config.yaml
n_layer: 9
d_model: 96
n_head: 3
n_kv_head: 3
head_dim: 32
d_mlp: 384
vocab_size: 1043
activation: "gelu"
norm: "layernorm"
norm_place: "pre"
norm_eps: 1e-05
positions: "learned"
qk_norm: false
attn_scale: 0.177
bias: "all"
tie_embeddings: true
parallel_block: false
extras: ["capped logits"]
init: "normal"
init_std_qkv: 0.0529
init_std_o: 0.0657
init_std_up: 0.0758
init_std_down: 0.0758
optimizer: "soap_variant"
lr: 0.00499
weight_decay: 0.0
lr_head: 0.0148
grad_clip: 2.0
warmup_steps: 200
schedule: "wsd"
decay_fraction: 1.0
decay_shape: "pow"
final_lr_fraction: 0.1
batch_tokens: [16384, 32768, 49152]
seq_len: 1024
doc_mask: true
train_tokens: 146900000
steps: 4634
dataset: "wikipedia_en"
Each number is 128 + 32 x the weight over its row's rms, rounded and kept within 0 to 255. Layers, rows and columns count from 0. Numbers have three digits each. The size before them is the row's rms in percent of the matrix's.

# down: layer 3 MLP down (transposed), 384x96, rms 0.0758, rows 50-118, columns 0-95
# up: layer 3 MLP up, 384x96, rms 0.0759, rows 51-119, columns 0-95
down50 108:146147064059124153164132117165084136158125126168147159105162120163094128132121080114107106126148145159109126166148165110156106133058165127115090162119116113135164159072118133156113079101099099122111229155082152155134184049070115099149082089134099141155052115098118112147137121120145168144
up51 112:096106061168132108103110152162101144116131078105097180163103074196112185147102127139118122143120155131103113124102115126108146167142181107117102130051163139066204155135207137117175136092106090127104107113122107102157181085140142184121124138082121167126132152098192108097072120161117117116
down51 105:115143162149154162119133180146169094125130137114150145189182134073148087122087114097042114091174091104119156103150187068135155136105087140101172129115110174119108124045124129196075112177126107083128137159080155128119169100135189098182150072129145113151148119133124136142113085133137143146
up52 092:119117123164073125129133212150118111148064139144133119175066149111120181100100114112183157113124129132102104118078076165120089071129100072203104148160127115168117095146108074114084132108109142109109104117090137090149121137136182095148144189142133157137130164203058108155156116154141138088
down52 092:095145143138135110136118162087185147103143210177134157077131168146082096136097120141176100103125118127156145146199165135109170153150136137086139138138098112130062199152088130154116090153132159150112219145138151175173125119124072121141080093132083130075145190140172110131113171117128141096
up53 095:176115125146155124075137145170178143128137070218168092137137104149130096159131106100128080106094127128138084051125103159185078136191125113172114126174085174120100101135075130111171112155129087101092101111137165192146112102170125142137143142110135179128158073167111113080121103088166113138
down53 096:131103095109151178104133156144159083110168164065151161148054115123164192187144127138157124157128128141155155167152150118148086062093142170113178156088135127139156178183166125077121105081116210147149131112084156133136118165144111145137081103113066129142125157074123158167099140109100138084
up54 106:142131117191161093139117101158129149157121149115113135187137118147162187178134113115091155120167132080105103126142096130155108064115094137127107105118102143113069060137130139108138105108057092077115111120153133026124180118114175120102105119145092078116178149169129199143082088161173116158
down54 108:156166130148141117141110172149109146178161110133179077121148142115086110108138163114182115123157063189065103112128126136114121094202130096118116127174099108091161093154126084152142152192170132177182120118114178057147114155091130154138185157120134162138156147088087140192097115124141112187
up55 083:135111135163138124123129123107140131133125095096143115115079078089163139095189106135115141068123109135163076161185156096060074130128167135148098117100084152107134121072214127180121153135109143132140113126135162154083061133150201155140153178153173119122148106103125044113135174092143168092
down55 096:103136138095087117137128203082114072099069195127127107122120130130093122129199089129128104100124076121073140078118199097098088129111120156112102135179101139108122110172091166168133100109164112144126118149078136120054121119092106128105107073092100174128179110161155158122141043115132132118
up56 119:090116128112112134162109151085041136100121106144140131107037147108074065183127125143140069112115138175119108128108137187073150120162122148109073152128156174129130103144178092175148113102112196127117065101110160092134131145101113142066106105129147141079134131125180121141152148090168183101
down56 134:103140127141091176150118132127159134147053142131119098104112092070137170175119115138091090114122148125140167060125178179057113136135145148139156134155210099138162172141145147183165077141156067083168100132143184132142082046155072107120150147124113134117143128155111116117182160116120099129
up57 095:111069111129136141113110229131138104122180100149123104047139094146101148174157137110098121179045110126106145096085110140102121080138133126113140105121116167101143090102097076151083153128103139131141103193129136170151099169080077139160124160181062116145185142175110112152157130118103148148
down57 108:072110124145066128111115083152140076182081107077090131155110169103127148091127102107134119107155130162134087151150132168157144152093121093104100114102120189162123160159057141112133152158182107134138180139081116148129025042120131122144148137129186124120127148112080184099100138127105090102
up58 091:114142172133147078069091061123138165159153105115119125181131138104147069173129181111097211180110140124170091115115074137146167089170117168141097098143117118147119112132156106121088086158098134142082137055092134120104102123136104161130157127116176109127097168156146094114173148137190056098
down58 086:132120112133138153144148114160129105090108151116082115140042162125038114139129088122082104110105156100110132219185152130166063120174104095105138135153139113135170116116092138114119169143130158131160153108135141146104168158135141101202161077084131160123104127107092183189145120048101115145
up59 096:097127156106177195124097137131184120163165099165110164165109111113083154166164128153093101126139110115091111134129074175157114142139171108147150119140169146112118140087129173162090175107108101139083097178200167125139135081076120100114129126074165130154154198117114193134115145198137063105
down59 100:096095116169105188096118109152121136183081127082160139120022108058141102155111097169126076140115075136130143187216109134149131109083135175108123137113157117120101157154168109112124166083141144116110140098112123097111148067118145112169117103081145105127094127060131123082114117112067127137
up60 109:145048142087110175107112174141160152078142120079115154158112135123139132130140113090135141069166093178127124123107143140090173046141190073141119124148126169177126140106122076173164155152127083127145086077102155182105110103068135119121111069160086119154139132132148149154103095106176130193
down60 113:197113115110110150072121073148147134156165128193114154127166139096095162106122083101182182094093152095118096137131084139145139107138019136100181099125158128126151163120140121143157082121095155151084107119126113138134064145153130141134191120062131192178100167150138149118093115135152118081
up61 104:152137113117124172228145135135070134158105076144102097192134097156140085169088148123125131118109170112136153115116155120118085166176131128145132101121109129118081147105152086099054103121094103143151095140120121196065112092132110148105063195139170178146134115100164159168078127112112134184
down61 111:123202148134091090129180117137116126108178153091161110118102159162154154146126157143182162057099128160135087132053059205106136177113167147127128102153169047169107141098126100110064153123133139140140142123078160137104100130158108160143136143141143143141140171167157071119082104168118120146
up62 090:126078167118096124164161128103132149151100154099185151120142155158144123132069097111094174080137142134132201085088108128099201134187129109143117103150085208131149135151144159132111200068130072063108114147166137105094129143151161120128098122118092100167120112117095112158180123106201109140
down62 102:151153105123113127105149072151152201136153100136170167071120126092174164104161122170145106202141125111127067191149149134175098121145195123168151118119169127149109164182073126094151110129155162149098201160176113134108072184141145160109086124121140140121142152061138166144118156099128138123
up63 088:068142155176141200127112120151119116134111072136137081103147094112145086146123141134128155148176078099089131159102127153129175121144171148123116134115148175158166054170133139173156126152137118141095085134152163160144205109134203158139058133108138199165130138051162127132138103135098176113
down63 078:139168141042106144113148127119135154062105103169130125142173105155102118167167150136107127133083118096142164149140149157088153119198104142084141088131102211120131173123059140130121151122129145084122135056079121148104172115154131111181138103035100189141138132123092159140098116125069120136
up64 101:149148099137153127127089108085124154085161155116130165049124120174155151156088144082090162077081116151117115095108091098129141109097154161134183134043119157126162101130100178118077158181123092129138132111118168104139115105175177144190107088097086139074166131142162154160078142188127164140
down64 112:117104145142143106125070097168112141154101060172126147122152103126164139095090118175113092136196148086172121177170094128135126092125122024165143147164159136160077122183126156149158101108174115122101116159119134103173147120095134067129101149130146163161218102128143137127176102109127124068
up65 102:187140109086108099104104133145109166176134099076090043113083086150119051166090142152189163146094174055096153129136157108112160084156136129109140142068157160157130143140112084070136127106090167109115116141095142105070136076147109173139125111186174112115141140111147113134120098137098157123
down65 100:101117161151148163142134171123112140103114155162149135136079079133149143096142113109083105143084122089201119088131068153117075098131171123082146106125085102166138139064136135126155127102171131057179134161120120161137167114076111145047164178188115102073115079138164158086104115105131141081
up66 111:149138139160084107096213167166134131088090097149111144141104146154098170124090202150126173170165145102116184110110085111086153154082112130150149129133179122183137100116136109124098177145097098150104124135155137125124143148127142112205106147152154079158172122067206155105092106167183109162
down66 099:142087144145113146109093088169098134128161148138112144168150143144087116140141106132164151080130106102057067164089182118159129069088098119138091145114173124111073096132060087098115089104106138087114147117122112133093121155121119104092160174149153079078166081095142130192149080139046091159
up67 097:099140160133096089186092117128165118105103155095138184113087150130147117110177091030085106162181116094130136125120149130163082129229104107169132164132187192157102141131143096117103165088029109098146138098127124091076132117130105110130150161137148122119114142118145105158155132122157154104
down67 107:170183144143095117128118070106130149140079089107136095121141080125129129129113092174103148164096141133061192100104137150096117167131176092144129118114032079102082105128092139146093083142134165187152117163092156168141097159164084176124076075141107113160143156075138129162136087137164147148
up68 094:113146146117181121102184148104117185143182096146161108147054129120126132109149093085087103147155109159125133105129074163057134070151167122053064182125108114164108095111141133103122162154195088094137169121122197082105156100141113139146136129127140167124111146103174187154107163126153097119
down68 095:176099138125144164132111142127131087144117151099146150125148131113156206128097169133164105176178158127132120145140120111176084143119125080164188134138125121106102111126215120165061129153105093138149179116113108138182104083121137132072196124118069200152101121127128110098154100129110045068
up69 098:147143145126138128092145037113189118073110124114143103131137127095109117137113147124131104114124088110120136181119138112070139121210162082118135111127132135157147184127089118074116121077096102140098032108160107071144152117150176145161136131097108132103149120118207059096093206135108117127
down69 088:121148174156128123125095146144087160144146094157110146075101158204170090122107138149169160139134158118180113049096155148110134125081121119097112134169150133116108110106097141202192152161148154073167171156110105220103124105116136148112091082142150146143120143170122117148169066156132168074
up70 123:134123181180095094174110163125145168122144158196135088076089140137103153187111067061112131146137123155101143117183159208097128149097139093160065110185102168150099166109136110069130128109075128144098112145151123123123125143124154174131133121168134134101177108154087101179118105151076086116
down70 122:146183086084145127157159130058184098114143159072167161101091114173132064126148098133118075102110132113142159117139145130143105117115134183098170126082144184151143114114068169114159166123115118115141133119112104205107107123169127106188146078057103153157144129136103147175089174107132147192
up71 099:129183095110142152183096045073104160115130095140163127132120167105132144152082091123173074100108169131106098059099152122140117124106126100081129185125108144161156096199111090086128128085110115164117131134158106170095103142157137090103133086146103152150127184103185137155185192120158144086
down71 095:139131200135120120092126109129153132090085137094147108136132147198178100143112092193160035126153122119109137211129158161134078116111138159137167070153124158127065115122117102081132099116067137128130159215153114100111139203142115132118099137092152099120078122100095118146091109119091127130
up72 083:124155164139101114158131109125134101062048085152108147127162095157046158068175116145148133136165090159124193158151148168169160144144142129140036092140125147110148189136082125132103166116158166118149083141123095140152084170144113106155110108145108138182099117140120149169052149111123101136
down72 079:135125130174099120137141145144157124189129127186163129116112074146193150151078168096148198124146130083207129119179131091143118110131153139161186179128157142102097151148138123166137089121106162137119086157142144165155165143078154121112140177170191166146111137187184088101140135166076162089
up73 102:086129147174149112076114157123146075102153157125170128093068091116185095126078177185116120096143134135106115107095148147089084119164171121125101069123178169121177125136107126105202147138093048114163164114098105136140151135136123134135200097149130113075118121160171075086132101145131186137
down73 100:174139093164118121158145119148087106116145132106181114092140162089103110150165172091125142094190096198156076072128134147122126148135055093076122169152111157101081156116125137153058093141132150130219132132085117116160089123103149176125141144117148083153103178166159118148180095161087132114
up74 103:096156140144157123117126188162121198090136084158149186070112101134179152099146121095076134113155105101118119124148106132128106102175127093121138132128184129157108124116106142125101096162135147086220091149165116166190157140148045141152106128183124099145177096139064112125137165129167102193
down74 099:129090149108090066144116135140099092143134075083137128143091079096096159146102135131146129150111109163109095131115153136129189113082136173092080119106182099115170079170188063181146160116154134122105098064121165090135121150127141158150166151125133124095107147113118021132139108112087205133
up75 118:099125146165154140119080138107124115180128104147168097103128116199143113083168133080086151154104176075121120117079098085136089161195115117160165122164142160142139087100181124191075116101104081122116102089145209120117119105152169136129167182171170107119127194145102145169133108107143167117
down75 130:088157144099127104124126160055134195200141115112155136112073130152099179109069134165082145147119126128135138144110113106164144122123133124103144124087157167140143131072145147123060150137117114045091158178139072113199153091163151155117107181120126129120116130144196044129084113124114156107
up76 091:137145109112156107102117085110194164116180107117116176210138179090136089131123145092110095172126166107124094105112149139196119124125145104139144139138122158169135160121115146050124147103110054145160124157134150184124099139098094194102140140178134033115167102121123064147127120089163128161
down76 095:105137074071109138050138096121130138145100168117084139153128164125102140165114064127119151187096163102070150167113154140153073147131121132142153090157136123174124142103134156124128149113079165132151099136084119145131150145181109188139166114061124098099196109073091131181120161041129100147
up77 086:149152146130124088128156134146098145191158076166141041097130132161132127116148121146057098110115123128145086109069160093154140103071119112187118084173098132147153104150182091123113134094106100197181105138084097098091112111128074169078146122149149185141133067146105102112137103106187125145
down77 088:144099135095186115118142101052175083108112175133110116104043089126049100141163085107130144122136134058078188140156147135172130131129063082092134115165121107175110165107148151115117148173125110144128120094183141098125144162141152116179170130066122133106130125076146139115100189116104126108
up78 105:104122069171139134157063133152162128129113169162109162154110144073175172104149064113106144156129098156121092078071085129098118106116116142127125158116134119158107037145061168123071136162118150073204168118157149141139180141122162131115135118151126142177113116134117160080093191146116092137
down78 091:117142105094145161103149122106157129054120064098106125136122115173155115146089158150139100139086124136101128128097109112117093137161096196105194110057123179125150186152050081173148174126158124165109122154168150151113185128167100089142125165059112119138087169115136175167162123102157138163
up79 100:159134084194068044144135168121123147063119102162177161129147113147202138110155110135128171209134135110094167076134181150064106144147136126196131128160119142136132148145117057127177130126132080120137108140121140128133162101143154121125155136117173108107117176120070107094156084112100162164
down79 087:124133169147075114120106101135096117197174110103050141134111129060071110129166148118155155100115131087125083128130109159157193136145127168136128152142182118104077110070140130100069158100114122111105078113117167166117132141145104163128172147207155095105124191123181117166190124167133121152
up80 102:179158079185110123099148097120102139118095108148089111077101111147125167076091103103130147131184152107157109099124146125166171151103110098140123120098140141144141106121184139113071168084141083049149161168124121121112075163115027154129168110202148088142167132138138143120055125113163103135
down80 092:155135162095131090163140100083153115157183152099127157165131088123137111118095128127083115082076099166086123126133092134061068135112146077071094141134117141121077095149067121086112125101121184167120191079208103152082144132112134109121096131080098156127128131153173109124126160183117170074
up81 107:084176147137173153151119163138124114117132177174121089152143071133175086190115102145090097137125139111169143135099082179130117130178113116109140117168117150152133146165107111096142144096078132119154102147076144115107079134090142133110196139189114071166139228196162102189093130111137125141
down81 118:085117081138149205169147167124179128120130163152102139150165107124133140116100094161078123124136081097157129129144089113088088159091024115109153067135144103195112138151115155213084091107153128126168107172150135153115089144137114103140121118106174116072127171161166117106117141096112083085
up82 070:072082189155117138181156120071114087154094116080114076125131115141137152153103117152171120131154142190120157124100123091168177129190130136111089121110133173132128131081134110066038129098071082132110104168179107084155138104109146127116129159128154172120102170117153050152090107147148132100
down82 114:103094132171130084144119138100165144183140106136155119169122125173208101141141109096119165155107122126146147058117175190122125088134114131158152166132162110070113099132153178137118132124156089173133088116122173133083056150174110194160148140161108082167071084166163106147125072156106101093
up83 091:063130172087133184138155168129122161077124029146113109106112095113110142085135201142043073114128149117159116124063066141088187117185157138124134144144208138137135137114111132179170144154108120183113103085114147143123141094125137136108120111108127134143154149105120128120177119160116173146
down83 109:067166161111167071110125145108153109136100179158116109122083157092115176122117128073104095149117086098131131121104149113095078153201117069097122132244119120171142190139116135113169122130151137125061112173144132157135101086148148161127103133104119164134148150178124104065084146120106083145
up84 092:144128167108121123130105174096162121147089095119074132098085100082125128117091120119167157155145151220158180090116097125138121156179112163104109134166135114146141181189146135115189191139120103198136125108129179114105048104102119122084055137050148142168140102096135111115125150112135124151
down84 089:143105092156070123130167161150126100153162096155144144175128104192186136150189151177064143106114099113130120210110154060124112058130105108128117157130154159118088102114144063104128146099150143089079112127094116136181157132111122111090135195199123115142127084158176115094096149127110142138
up85 095:117162133090154170109065079134092088160175147138168084086119169164127117171159088131086147108109120088115112129137092089133163122095170086152169126105108176074118135081094155178122103112120184138123115153138129187125192115156177143107148161085132122141106096196175071134189120125166130099
down85 095:118183162120143128117124112124087192134083118137083089099103083122094172120130145135100166150120124165163168181126174157115096090153120143118077158121127128149163131126146063117058198032108166125164094171143057121106159155111110105140114171178100117144145082071116094151151150130120127140
up86 103:192114141132134133155167109136128163163105112059153144086104149127126145129028174105158188068065128101121099124167142180118129148148092186123082139147122142130120189155134101101124102159063129198097140115145124119091133068093135179125153152096159138141174129168135110123169110144175117104
down86 105:093130121050097119190093123127130087128167097104099091136112136114123193125125122143090139105186118176061189082139173125136157140140113058146140114182134079043130144127131156115171158129108119094170087081131164128179132164128173144093112121165121049103077111121114118136125124116144144135
up87 100:154122093087087113166103168141082129124071153176083098158081088123157089198113139079106112122137175145149132073112143129083144113150089126076138166139125167137127142119104135165080147144147110110125162159092155098099130159113155075094119136117167168174149169164160210156172166201139138103
down87 123:080135150143111088134070103161178100144116140172164092135119144165196083175116130133185160125108186140149121075101152125126065155086144165112158144189128115142097193131160131120125130175080149146115112140147114083144109200156160136087122178087117168090151160148141130098193128128128064141
up88 101:118176105142132111182151120152160117137054144063172175170079135084138125086169106138122129128148201117133108188095128119141164136154152109129159113130199146123094104091154079133187075109135054110176106129119147108114115106132143121065201144144140161081161161112130120151082113123159096128
down88 108:119112108133076109049149077089083131138132086122097167126113068134118083114172108138159138143140088150121102141126170179154122156057130146198135168077109143180116204175085100101089179133152113189109149071122104117085135172135109113124140136121120147134076114128151127088111157158081127092
up89 098:132131166132180138099097146108038141095104135177125134160124145113187169110130131121102149068168132165111091092123086106175153109126151147135137092075109074214155126144094077132096120096097143120179119137128168103155168165153154098135109182163184100088126136103172135137074140120067116165
down89 102:141127123084081106151127122087130136095108119060113192124159162154089068126155108149158177110119058109102154119117169142087167130105067088150163167146090127115109120192170161166177167131148091163142153055103125167096112127120070160107080088136097110149160146108103153126115124097144155069
up90 098:123110126107083100148166151048165115131141150135123172119111100137115100077187130097095104186072132158178137112128131161152181193211134101165177145160150151121116162148166077081150177112108111118184111157114160120091097113141129152106154146141201100172107158101116184158131094144125135141
down90 090:172083109082153129103060108147088123145144105137134194176160116122130181120142130165105132170149058091148102115105128087149143086105128056166124153097156111065125071114159083214108076134133130099121167146130133103133120139157152094107137115171104098111103122143137080088125167201123105165
up91 076:073064097109089138100130164165167098128106159132169125124126150186114078125152119109171132126127134176156176100144101127135051104141131137163137111129093185138093216150085099130053160173179105148134157058133111187111100166143138162149158137112086086086151135113146111140144109137161163128
down91 066:156124099170143121135102087178098182121148125127091151166089091081172150153107104116098076150120129168133147107105148216154162176144143153171144151147148113066122081089132111120177104135068131182111130167132154158179144113146138131128144131160158131143144158164067102119086226108120168164
up92 082:073065110162157075167107155102155110061138137122114199075145128119112138114166138069103151113164114214091111095076153139085149118121116134133069121126120121114149103112148094117121173121090152133060074172082117087149136088124065137152122143082166152125118133124143067162161113164144136128
down92 078:113106116073081154102144118131120124099099135071188126134115111152139149165131052144117191085149117050097149146161153162169134090089122075050124078131126118126089164086069109111112116145148149122092145074144135106127136125120099115203156112085098088177146148108104177134124152127151163076
up93 109:131085146111077101166123141108113212115134152136090134158098145127122170183115079156179179146156109100115140140141170152096132200129075113103045134113151145134154184116131103152120110091116109157166105173192131110123106137166088147104136185155095119150109106123085105120123165117180102043
down93 098:120147095148157134123113080154137172139170174128142125110160133137121129193045149180090139131167183127123119130174128138156104138144135087158142051096080091122121119180096069097145073152168183127079112109160131179097078088140116116109119119132078101069140079117135184146153100162121089122
up94 086:174129120146141137126125127154128145086195108131130079170155133114139096146106186181139106116120122149115108092095160110147132096140202107102069108161119082149127166116134143125177089161118087138108116122120154059187090092106072043093158142137167106175191171108093090121124076177141148109
down94 090:105133105114098109109136141129133147101136163092107113146100186123073104187116161156063078166068165117071148122165145157133115074191078091091129122164119124154136143158137160153186121107122169135069128117099091051159131131161146150206166085141140158127119113092054123114105131090128142145
up95 095:104157140142089164143104120195189128155135130154145090163085106187070148160138110176098189116093168132107165145071161163168092115133120207144102112128157168105180109171171114121079156118129111123115097128118172169073093125176118070126105154138170149139081166123136149151123171112124151089
down95 093:148114133199134111094104178116081159091158138155102126134184078109127104103171149117117157086118206135181085094106108119132178126137157102170130177191090132105089140128082148077171122107173114106157106177166145137215101110122174114091104127106155104117134114191144166077144121127118146133
up96 087:078123170141117132135164169177164108166164147142154164070089117092179113105160108134144090102145110161097092136151135156067147072152158159105174111116068128152167107196143147114103168123155141118165134109109134069177095143124114181135119189211144153121085143095183153092110132149148151156
down96 074:183116123128154174108142141178108152116106126145133134163149110116201167104173140125102184115126135101077161125121156153119177215072093131146132100169171116111104108087092074136121128202091146129099151173145158148130154124184147095160188112140091144116166183126129160122057136160123141183
up97 097:163127141097103092163082094102128179114130115148122140152105158041104172135124070108148102172165136107113135041137175052145106109134096166130154150065155135098119094129144109127141129113073138153135152098198176160083123136180059161113148148102112157093106108172167163125112107120131153099
down97 111:111119126069171142160154152134151111146110097164131130133166186100078191135172121143115085149085116186128153111182152127116141075092110162102176176120116153071129095079104117188131164123176199138142104123159122109132108146124095131119137080148081142102089134200131113126102142135032103106
up98 098:168105148153093119039161137184142129173121097166141104100104157138125122157134115158147151107182068133078162141150122172130161130128166121160084120184125149179215108108131151155103134147082091198139119131147125148085076161101078187144085148153138077121143119139122060110132134147144156153
down98 094:121144085167153126197098153106075138104156141143143152111174085109124143092119139104084106151104193129144076107119093073063090114110038109118112126076097132093099146170110140064120130163181141135160093100154129104153150081151157072091117125137129158092113063166155166125115158113098165137
up99 100:118108118123129061139128124156093146136165196171156145180077127075200099158088090138173164131112135133141126083128091141116144150141110147116110104089134152136145108122081176140086145090068113112205173136181145087117103069159049111118165173148110094182092142095142152133136115132126127084
down99 109:145178095134133131114136161142117163092094101118117107130157159165149204123185093149095171088183080125173093200156087119113153099082101112210150174186111140170126128100119180074173161138163095121058111122162137119137165102145133111093128100136141121159109097141172146098134136082133164131
up100 101:138167133099188141125056133090109113143092091151166092129086117128095162077122162118094138115157110151087143133139138144139180144106149199068101103140130195168131069099176143077098112151085155112081139133126200111165137130142125117083147164128067151085118097171160100176104158134110156085
down100 110:186096103149145143112134107173092146157179092122144162149151153117117111121135125123165112095143159099109100080094065124118037115130122098206115128085159201099121080137119132194061141160114161169115166116144081106088119135103213109142110133146177145140161142120146157099174123108164119113
up101 109:101101120123058135140120168034099115162127139038121113123084118172085095159092148122132077160103128162138098138078123095163201062169120157186122143141148162127116138157170084181154119134115145164150142111121132174111125100091119144121137112141169109118145155115144143111099091150111216151
down101 112:204115130149160151136137158160053104110049110158161139126110134123129156158118115090108204140150102103081075171098142121113096080181132100101140109111103193131137155127149136067117117128139069125123110215140100086120167132130138136128136181209121128099144119123124141170112082121171169128
up102 088:113121148134126122164110155109061179196142138134165163139138194080149138143150118150171125109142089154135115093111122124097140107112097191155125115153063154148141117120161136153108159160127136099124102146203189155114130096146086154109119148141113131154053207195143123148159097196174139071
down102 092:165164159083147117083153147101142094123159157090110218049131202160110123162106126102123116135121099138115122077147103127161138078155099179136169098115087101137200134133152145137127194114147136087163182108113072075132090175153115109133135093152090111152173094130154130125148136087087162151
up103 097:160168177179100160175074118116151147200098110158090111193137129128111171108125104140113143152147113132092118115159134159085125133162114126137064094167085124090101168097087150150146209126050166118165089165119155101110151177114103148120125166139112168119132103185116153139096110158133188077
down103 095:159107083129175118123128140139146124119140113155113128080145107133144173137157165062157127063116116126208096099124068100083144150121126078160149117086106110143124080148121194075151167163102132141082144133083096115099099090111155132095125191154113141126075099139150148060174080152070172164
up104 093:147138157121131097131149199121165213137162075164185136147156073131086103146127150156109118143108132130125200156167142139125131194110073098118110138119156142138154131093093093111077152112112142167120071074144116148068126136180088138175187145146115109132138089173055084095122145166132135110
down104 097:036126157119094154097089057143137100128106187070127094118078120110120141158111160169156113096192153114111130106105118135124134089131160106154128100125106075169083140169133124056116136151117180123091174156157150109108107162097143106096063097173131135084150073127122159143160108062144105092
up105 109:110139083115209113150066165114159154151173105108106179173071137135133164101125105153067113142131134133072120151149089087123134109138199145105108172084153107127133133115115131087121078099100117059151099186142125105130142077212113109149090187167134138123109126145101147151125173176108169128
down105 111:113152162090133138135146155141148117103164133122155080151137083122110112170076108118073088129136097139135073094066142113146100123189095121106133091085130140125140137075131162217154159166100166072121198095106124136128155061119112123201130163112154128117158151113202142160149190114152149091
up106 112:135108142100088166178151087141146136164136152151161123088087104191180105183125177106070204112156134141158145132085114087181078140158154079163142102185221146117137150119095108113159109100155067169083141120101106138161110109067117145114113130104142150133150095107094142123072129128139128150
down106 111:175081132097103144055147170094143106107155194125100147104148155043136103115123074158163087100041103115131101134092153159095192157109126141122137127116147155132163078103167161167134143126124154098166118140107111181097104162132095175118175176177155064112147163132146099132137156105131142151
up107 126:112092148171138163163176093145085079043144131155061105171077127092126104169179127146085175129176029160127079105120095168110127100113182110155080159140144158113122128130090121124135146135107083182111112102120110132146127117155093149138162133151144121116104176114098131113163143092149088191
down107 118:151086107117134179141086077140141105105093143130103093136117173148170090133161131181080182157173181097132152131140125119153133142073151133177206058107180142152196124185159112125125126138166139161093135096097133162071157183147148097089082117164153126112130066149138091115159152114124151119
up108 094:122115083051141165131156167106077134129141222135121168143066150134098083114191110131150110120136157161145131140093154104160148098072113130157162150070158150104131159158111150069124119120101106148189158131136113142118068180163148124124117156107108152129112132176176123118065171166125150200
down108 092:135115186197112093110134120132152160084106089111089112108172130117154098102121154153150143127184138135139092126174117116172107140211151128108011103131111067087094105136160133123098147096119116131117105104161174073187120105116125152134136170099134122169182112087143134136151142134153142043
up109 096:164082151152068112171103131118108166116151139155118098071101046118134122111153120162170098153167168105108140086156097119168108136148129166124113109147170074093169053117166102080135110143114196136128103118121153127113167158140131135098183113097096148165147099176116124209121140171157090066
down109 104:136111095161106160144129119127064119093112039056086112175145158116155087133180137097134123063127170137133157146097086133120107073125109138139166141089083135104115109117178135189148131153183094135113085165101096078089153079157073089103128073106157129124135132142133079144182088150137138144
up110 107:064199174131195097157062118132120155145160159170154112144093156096135124136094113153142129137188088142148163109125114124064125108177068157079088167084094157164117094119156092103096079097117099147124113104152108087097142107141160106111126172167106130162106184095096157089098099153154087102
down110 106:175091142077133125098086062029149129111174135158116183120158110105151119080169080154195129135176158100110152119146197073152159105112130140076124108138125159129112098124142158076125104129158120117091116156106121138168115160180097156098078106154110073187083149132115129118108136156104093151
up111 087:154139115163166131201185105110090135089092128126177176184142131109100099124113108121167175112181118136143091161137101158126160064134075148113148104086145211087100140168068128122136211117079136135105139105137134134194155132097081146105143134149114103103109119104102103135076111081173148124
down111 090:100160149166185104148113132138119100159094122150133114081171144145093122127131116136175177094113072189200114144110112130117101164093151161121084126091056142166115086093183150094127106142088141098194100108146108146141154072161158154117109154094157128169127173210107146080116138123149192115
up112 078:146149125127079140126137216064079107121098132141149111093148156154107200152117141094183110119109142163106155107065175116168167108192094137170141101192054094119112141164115153120104083131109110079120132132169138147113097151091122160080144175124147182123138124099135104125162058129134098160
down112 085:099109146088126072089144106183150109118112104080159119133078107059129090113084102143174124130114140106165106134147135178125110174142061170129149149131144169096134169139124137142160143150077143156148131175072069128144117110147123102088113077155113098118127129119153224165082135134074060070
up113 107:083164096154125105145133115117081150103176118126084123102124164119158115127100115154025073170129112098125115100136110106091141144153174163113073148122086150138112127167163149118067174104099114142112152094168133108088154100169191144087111106182103125156130185160200142142124114164180112062
down113 107:163176112140122120126209099137088110166110088143129165128161183110153140140111117118171093116078146075110109139095084098095144151156142134137103165159136108077114100140074153153094182123131137185166128151129133090230094173118169147135133090180149173168068165093161141160090127149152109119
up114 131:131165172210128134100132145138105144091054108122133145043100119141128175208161111161111110142162130123132120091096119087142107110138181102167149150151150079147073167189121140113146117093131131150144150121132155135098188125082159110058165130093159153152153124058131146073140090102119122161
down114 116:082155148161147180154124123122123121097096173131089146083072110111089153187132148133128139086179118135136101163144114181164146145145088141132117158110120095084109101105119100089117144126106169133172174156162118138121124179113099060057095144141131043093175197076114120137135063079116151147
up115 115:108128091181102163075091139148155150097056123134083111096106102124110131143137114131168114077159135110123123111114151129116135127174192136227120117139139132195188170123105162123128087104058074147114120122107134080112173118057130131120158150126081119143114129182162097058159156134098129163
down115 099:128185118101177094154182082194117116133151138161180165147173110171132116111115133122127143127138140179163136119103050136088125100091146164089106150087167147076081090132172138100144142159093150120133064143101087146174056123118047130094140142135143143126097098109135162160117130173185161137
up116 093:118131067103102201154122167114161143143143130210163112142120134133125140175135127155102139100060115131145149139059123160108028186134136122076120142124149149164116132152130138102103186161100100113097141221153186082122179117129155142138137102122120114165128099107129089151090177147113101154
down116 089:120136108125141093112148107138132130117186165081095140107122204155115066158134114171142134144124160109034120119125180141123168036161096171099136147130137171185161080160130143111125115082115164128092122129124183141078123124193192144140091092094107173094112142095152161127130120128086139170
up117 096:189097097223138104115083077147229110155095106143115170118074106118143112137083131097089168186110128113096152110162126081079124106091144116121123109138141137144146146157171128156134175116068144110102093157110147050092142137096109143139123144120106154147159093125104164163204106099126128129
down117 086:128158168061089082144138156107082178104132141061124105104165117163145086134163130122160153086106225113135141119131082132108128168142149100148115094146141102111069132103117120107123149089133089120141079119129156170156137090150197202152111172143189157051098164117128150098128089145120158125
up118 082:146075154086093096099152192146080122132155082159139073165138088136115113085154116122091119138091190132150213102104171135103057096105144120132121094163140160116143121112099135153118073139179129111113091093095153140075137147208159133110157124092114167153056111087107150133103161107097105130
down118 074:161115149147142138113101125100115096099080146110087125110103055077079141137114163136136120123136086086147082089085101076130127104145119155111103135125182059103111120082154150110118091083147070111103100102212194158126110096064073097066091127149173109147145166100140118119107088143124167141
up119 077:125109114093152130121113141146179139164120114146109118185165068165136129102083148126148117091099137153137167076094119138112130123201117125151144109132065166110136105118095126128082158106158099081139032183141166115154071144123159169149097101159120145168225096127158068138067104142152129121